From a checkpoint of a small transformer trained on Wikipedia.
Architecture: RMSNorm before each block, rotary positions, no biases in attention or MLP, untied embeddings, normalized queries and keys, capped logits.
Training: a variant of Adam for these matrices, 138M tokens.
Each number is 500 + 40 x the weight over the matrix's rms, rounded and kept within 0 to 999. Layers, rows and columns count from 0. Numbers have three digits each.

# layer 8 MLP up, 512x128, rms 0.153, rows 104-199, columns 64-95
482555461462464497527449598525518476473516420532583438518554460511556459540515400480501498420507
475488412443600488583433516502483546460540510535468525544454421476534476469570498516492508435521
485493464472503520507424550522455443464506433442518507520533522526540507537534471555492484504503
506517514532604499494403513536458432515596387549500459505516488431495584495560525481490501512512
471523455491546507528421457563526477441428505590467502472547488491518574391611492549455518512486
533511558519535528537456457499526489443441502506520545479517444448610526413506489529522504497528
472507519479549451547493464507468523482502493521443458479497472543531458440487493525606500538552
498484456422507429488517458534501508487545449457489529554488557508482499505561501504529421425493
470509516466480496578448532533489514499529507499434511575531461467504518465518472455454518514491
489571492499463463588416519527479471475478541503521520591493504449472474494531481474476429525477
485545514510535425469565549443502425445474490418519541576514481485515535512428529464408527517515
411573526520470464461440488521426466483505577524474513591519474516525500515507445497487401531542
532469500437512508492451557541512445484472506521491536601510502456498523474525506526512500548568
465589560431503512550389523544406448514491461533517479575598457502557497487477535537483471518569
513532404510455454494511483493539498483518535486463470494516488506478520497548516514537513481533
459519480524516482490462519537497468475511505532460451533480506538545521477479564522549450434506
575489434496571430590407524511550490497468544491466522474558485520483522446494484531561448517529
455577529517546407577384467499486452464509525483414550526511435449494582527500483484483483491506
470487572544514459481467593531462525469504542503463468528565458455494549476505498468479477547561
541564577460537560548433511559481519513482511508537498471535494517545432471492485466574503465530
482546433553423563540503549544438482495559464532555526612585522528487535437558508559521527440541
509493503396545491539509498493449507506545398445499455522485460561481527475563522535511466474511
517590492457537525510397530506496482549515486460512500506482538491476494477502486436508398509516
493608499486567496456531479518436478520495567500484517534533483511513553515562468405507458494496
467527482433504515484521529489506544488482520467515567517580437458551471531577449452555492501557
467544495456480508500456474476447447528472527496513487500544474517575525536514432422467483530483
486511441515509512510522469477490479482498499509552501522475464505507533531518488439432509478479
519545477452480496477499480509497531525564547487501516499471505504510516484496484473512500465546
522596481541452529563518447516510479494499485602435515535506494474522486468502381525483460470505
504486509527484533461523556487533491478494474437411525472526424557499581472458542500565548518532
471536551462480508570527577496418473451529428543564503445535500524546492520530417491457487549527
533529471569491477555510548504531485520514556531515485511525469477574490446455397529566470464531
545560438477546552470450487473487523483464491497492519484445454488520526498487487506579574512490
548524469478512487523498496512529456627485473467431479490481536532473492453507466434634532463515
385556514521486471499508607465441432615542461510527538497559445512592535521567493451592554478574
488647525501489481453529545482411492579550447392476532500454533502497571507516474436525441522542
477501499514598445451480553508520512424459478446541499449549470532520515497477489565483514458526
467559520463529536548473493537449505487471505507573542628483443555547562488519507477507411548483
471450519413520516506396477565536472501447529487532466504524503543502534494527444394529438450550
512541462538484496481536536527459483450509505490418480560540487544513605469532507472485480517525
443627528455449445550482451508422532503450409440441543557532494430602477534584458480513487501522
458537434467534541518475553524523484531465453509590494478508463553495467511537434514486516499491
478568411469428478485477600570519493562558544543468530482539505483474518466524498494549526570506
477481417476504571519474536545540493473493499511479483496467449549528524508483496519538508511517
453497460536539480530440539586482478465558474476542536528578506489579509468579545526487540510522
460536541505427492573510508519523546585527485472448469563548498493488490390521455547451504535481
469508462491544458560411513513500530472477425443449482461492477511489548498521350547508557552498
526536485500510496510497592509417517486476494516517453479525508484526502507528420457581506533473
517525445550505493518502490550510474546508484520428576468516473445511525502488474468492525474501
492582536518511519519550517574526516536459446512572436493586503524492497445484476524497458484460
506553441452523542467502579502507506582435465509530515460493485476443476443545451465485451528581
492523483506499492505492514521502478510493489498479490510513497499508524490507485485507489476517
493530490539493509552531467498445492459485536482540477503475562397501510468520470455516360406526
490538491501509490502505507511470498517500488493505504516514487503536501487515485483528487503522
453499553475538516533395494508517486448425528470430598531474458413547546517501451521460509448543
502515505493474463514444484642488453526463492479435457585487540487456507520556463486542435440495
534639517480476505482460507446480517475572553481531518528554473457510528515621511467582472539494
481538486475525467559482441526510482532486583478506502492506484488570548437530413510493480509526
481521480466517448553565488475475554529468437432472492543479517552541528492506505470549445456476
509460526514591507480458534526478515494523513570448518546519535473571538398524468568474490547480
472506535419527503470497514469514509506544500476470492479515469501566474412500526506558503527526
515598508527494539521466493535469443500554531454451476521534525411515506502467472499511388499486
493492493499510503543491560501517491453520556515527599527513481476523483457546444514521510516549
479541525524534456473495522551502565450480473546463468562490533465574514452473453526483549446552
520495461507459429515523521547431513502437499462509516501553444511475558506556463508605532433514
521568562500524463471527536573446521588511504316517481559495491508584485475496411526543501519493
437595546473541475454450525545440510557506437473513551514509446496493498471492412527517474526478
425477426530514538459489539576480518490487445448446503591552496538538474493544481494502533508508
495595463460440530547488556490470437444573441484488545487543504466540521504523459474513459443503
467548498496430418621440466549481455504481469477486525537490518530486535436529492440459408504480
482537447464565540496516556522431519591439486460461500595491492503524474511552489504580492542512
434456487419557520503506597499525531484429560487496492500558446467499477446487492473482484507596
565521506521459498454524480522471465545553543497472482555518523511521543492413520477539516467551
483523492474528489509461540526470490526515540514454492469471430520453516512509463441465439470526
502529452467484513475500502526508514487508536512473511521495532490497490490545465519499468509523
445472524538505469559473506641466491440614490543450502521495551456537559514533441549478439434488
489514529481468451561525525503418478460539521531474520504528490478519549493502431508494491473527
485552514479595515565495513508464535457500460535447526570482508420549516519515425389465550467531
554527403519524484468429567526444457461512433440534536537577523519550561507492451457502463518484
480519466499566530461452507553491505524470505495533506558534474483527475474582449494460545501520
465545441483535451462464502552445518563450459463486479498499504520516528518531494466478552497491
490555459519573502465460538531540563446548573517465505540505455556486549501519514531464498488541
515509473552526535510527501512497488519495475443517508516519555513485523525480520491473490508568
512459507446583525520475498494462472487525487490538547492511502483581454495499491516621529469574
486463527491468492494511573519473471522495507539502527489492529555592504536515525511450452522508
500538515558555471519447575486480521456441533548484436502531517569500552526544462451527519513501
547551463569573517498457547603432443432451470512489512522558495460499584494470513429581448477559
480514504483508497510496501508476495492497487495487511508505495512524511480511492487513494494510
425543462508545428487450498559486486457507491418482477510500448498516517447577505500510492578551
520532531509556494548549459544494451524428415485491477493492491483589513489537545575530524526527
493504448451514525548510438561535483474464512512465527464488462504525591512503448499524476540483
521565441519484522506544442510443450486505397498488457505469531495569500504517456458503468460461
531542473518540498496511552448522470485477474506478499524520484531549489530554509476546488458532
548519518551532513549471436541494524494535487516476522434519498411548482471492522493526449530477
498562453410570535481512594479440552535476536429497529493503445474521485463548478564507508517611
529498537465571482543495462591459489515481510562465500490573496510542604408467476546500465465511
# layer 8 MLP down (transposed), 512x128, rms 0.151, rows 104-199, columns 64-95
494432528499573410545529510464496533533455459516420438531537472540494590520500538466491562569421
463457434522419477466554436511451495465517454462576451561489578583533497543531473418555540453494
538517466561399433530447450580512521476534434451526418534509531482472382488507539491477470476489
528569559444556475374496498481418437551412528560514537526461438506533459428530564553520457480464
514585498577458443508488455508526498416510604496510485518529494509485474584547486443527553470470
507564524568534458524462555491509527476459539567502558548490484517515505516468411492493494558513
519471465510429487501507538493485605436441531502551519538464553539442475494540466524501509480500
482476509490564430503511450489451501457469492516496500476611510483489492496518512522526463505477
515536506443520528599482491421487488524418525474485486496489432513532473441476454511436525537522
506466468532494525522502444452540477473592506523455446503506556416508525528482533474432471503524
476547481513496480431502504474547499456491489545455525561487507452483472461445532480496489482466
489500515478447500573514451493545499497488475546509545523486530479480459567494516556502511517488
519532567500539451474470442428487506466476505471546519462500481577429489468576571470529560515478
578501477477507498407578444489470510439499444534446496460554463586446529484461536641506437598500
530576450527452543478516577556433462424516525564483453488512424465502506496505516489491489474481
515524526484444473525478496442478519510484535502510539528496554603469553470561578511521516470477
469509501531505522508494466468529476574466516439532475489488487520554425495425460516484495491541
560477499532512554489561486410469527504532489446480499492583529451476481455476424442496489554505
529563462482523525575487514461468491506463506480487507476471534580472533398431524478515464519500
473517484537537431479473471464549426451534451500512520523505470499517543449545523482484435609464
501501572485556535518510443524580476553539494446536463456499519423507518583483517480570469539453
504526471420478414502461502519531485427521522644390573467472450523508509535439579522462506520489
458470495418526430537576554466506440502516488496436452574486542509534499505488533502530482520446
481469469533541579468484501456499508488535515467459439448462534474456507563454502422461471504500
492474518534579559513520487477495470494506483560486445480486498502458486438502524460490550588530
497474518568510498490467489525536531556490522495507514459452560485448476541459534515416475523488
434549514502508530494467536514510563503502452458472534564506493512502529514542478538503556487559
535543544523537595523512509510461494492489441448517472495466516452460462496469535509446458564507
559474535503558489502477556469548558533567544462554473495569467488510443511481485526519509470486
496548575491436501495616505462527479480582525532442445503475508436472445433463544500604492534484
533446469516502387464444529517518497562548535516518490483492560458478539519487498503470511467409
521482542467553569500535422449468509522495470545529496525514477539509465513526481454461444529514
408460454469545459515496461540581516474509547460502473464448515506460547479514497528514515477426
551553479455490544462554466533491509505440498489549513487441476533499542507542527478449475468456
574445533498500464499496462519472451559486440429488519466505555473548501434533489577459525546456
576494480507523514447469452469481531465517506445535583410486437494545423510498452443490465492484
518561459544480504486494436471505457469474547442446527498499508456465472496603499568480489581596
451511560493481543438542520505480526494467569524482494499536504515491586489531528462486507455484
501469506476561493520499475524525506502504459503522472600424447515449410497365489445552495424577
446485479519504518518473517497457553462512431453527466521461490504511506495540500459553525508437
545475468470528526484551521460477462546488459399490490466488487495494498566543437483490532461503
484492514556476458547513477419580473406464581530461524430556584473451502493474515438506487497418
581494466519491526495486449525430559487515397443491402512490497540516493542458504460447474502412
493527529504528472459533489510546470554542494467545440494551567450525543537523520482532522488510
487480573503512492392471498488483470448551544500447489398539544533464490485513558514490501458564
466493496446486467411531439513506531607508515507554523505586585430570457456480497427517599514595
484523481515509513458537515539504601504501548537485527512537546553422559455575559442505556527456
502560403485503487439551530482449521503586470445480481413545480518505514520477527477485470563496
513496490456530510538522478459488514530493488490511459489526469524529460437520451455487548520535
506563506471422539513534499498486518416469488599491463478507483562520556531553550510508553451574
524561475455411492535474506496441527369530504479507550488488520588476407520452452465448540513456
513508506506496493515489498493476493479503499502510492525501492502495511502481514497513490513505
491486489527560517460521493533484560523553490543474481422556485438552485474448509530400528478516
514498492503512492520501495494507496495506508496501498496487497503526537514505501512515490498511
493461550619517462496495523505487470477519495522463479499506497486469480538516522489435530464463
494472494501506537473492479483451460512429512569453570472551430502491480541532514581448515472532
474459468609472547498495543532495463485550613525437535473493534443492506509503553545433460471489
542525537484494469471515518467460468444605501492536442488448545492488524495493450464477540522486
465522555504515505529549571503574499524586547533469516443438450523445499461415400435500469526502
502506527512523523449462444514485531497522503494568483501573550529438487551510575533465550528493
494428474495483497527443440435519436434459519559487540477475533493484472533583503498559459488433
455468532526472528576513553411479489491500469474500456347535533498540525608449509463533499461477
465482503494530462495528437573403516445481442484508474515499542564500450553505493555431520420451
447450427513563439503536481519499521494478393431521394612461554534447462501457512498463495538523
455453469444500527410455476434442579507439465506555457571533508522413432517502459512456560506541
535518540532480471406489506431427437521498468530517493423499431459463491602475402388513486401484
560475442437579510409393520517502530455574507545541485523503450512536492484511461482437531572500
538543538517479534460483501473519450535477515478469519480510506530473506535489520540503457457559
510510532584431501504543542558452433544453452401433526509460551506504487469496474527511510507500
511486523530554474522572453513548443439536438470497497577525479490447471567542510473416449525515
580523580516479500487488496523508421513527551503521451485514594470471558496496554539537500513484
490542538574524572470558520483507522469448429510486467451487498509484552560513585480481520454534
481507558494407546535500443529452479426453518489522478544458534449494456577460479423478493530488
410508541466529490475542428485514578503460528476469453415498514447481472477523486503532495547509
511502485514476505526482472507483535489536500500489493486508492533499475490508460456503498515511
552499488513479467438598524558505454482491562504481493469535527376477490499545562557470495475544
501375525434519530528517471561528457446473476467613498481479567464528539579436522491570392510491
551522445586470422593522500486481500447518516484491483475469510474506567580519506486561482579429
571515566546521531518516464477475526502517524469484466488567583512503478473480406455464570541404
508481488481548631466500485514514433546514600596524390504524455509476523460533489486461566535465
462472556526445493530489477498500527517489537560573564475459501515484481480531477473540454520486
488447475440511495489623500497553502550418438503551538522524422468589489551487488499491525465413
530503490511490539501554463482510533492529462474498463434495568501515493486488535512432448534530
515491551520505520530504500450546499543524466550478524477545553447494567554613498480409549545518
550483489420573566496521436504534547544523519526478486479575582511453507496519448528443518431459
509461512527492490514536480455502486483483502472501545430517456448489400527463537548529457521515
499419517527440486464488525425447521499522426462502489471501516472517508517540495413553475515516
498497492516496499492508497516502507503483514510503502491501504501506499500490491513499506493499
480496523486516464535529585505539395476571431443498503487484509582521447519452531520473466503522
535590564496500567435529476468518433475466459512508552486409568513508486502523495519517509492453
524505557490452575565504461527560481498481579493513536462471464501552539646466459439420497448495
590468540517448538467580567472483431426480517483511483461517424488525469532482518477549508510549
528463485570509479465541509484531456503474515481516454485507513481468491525516572607464448482498
497491486521521449490536518547457516539477508457514536541512452517498525557582482508521541439441
472431578559578472502419541510533487524487473521514494421507522539544512597496609534488442513463
450565501442496534525555543529489505416473508514513448491413502461482442437519420436524442523581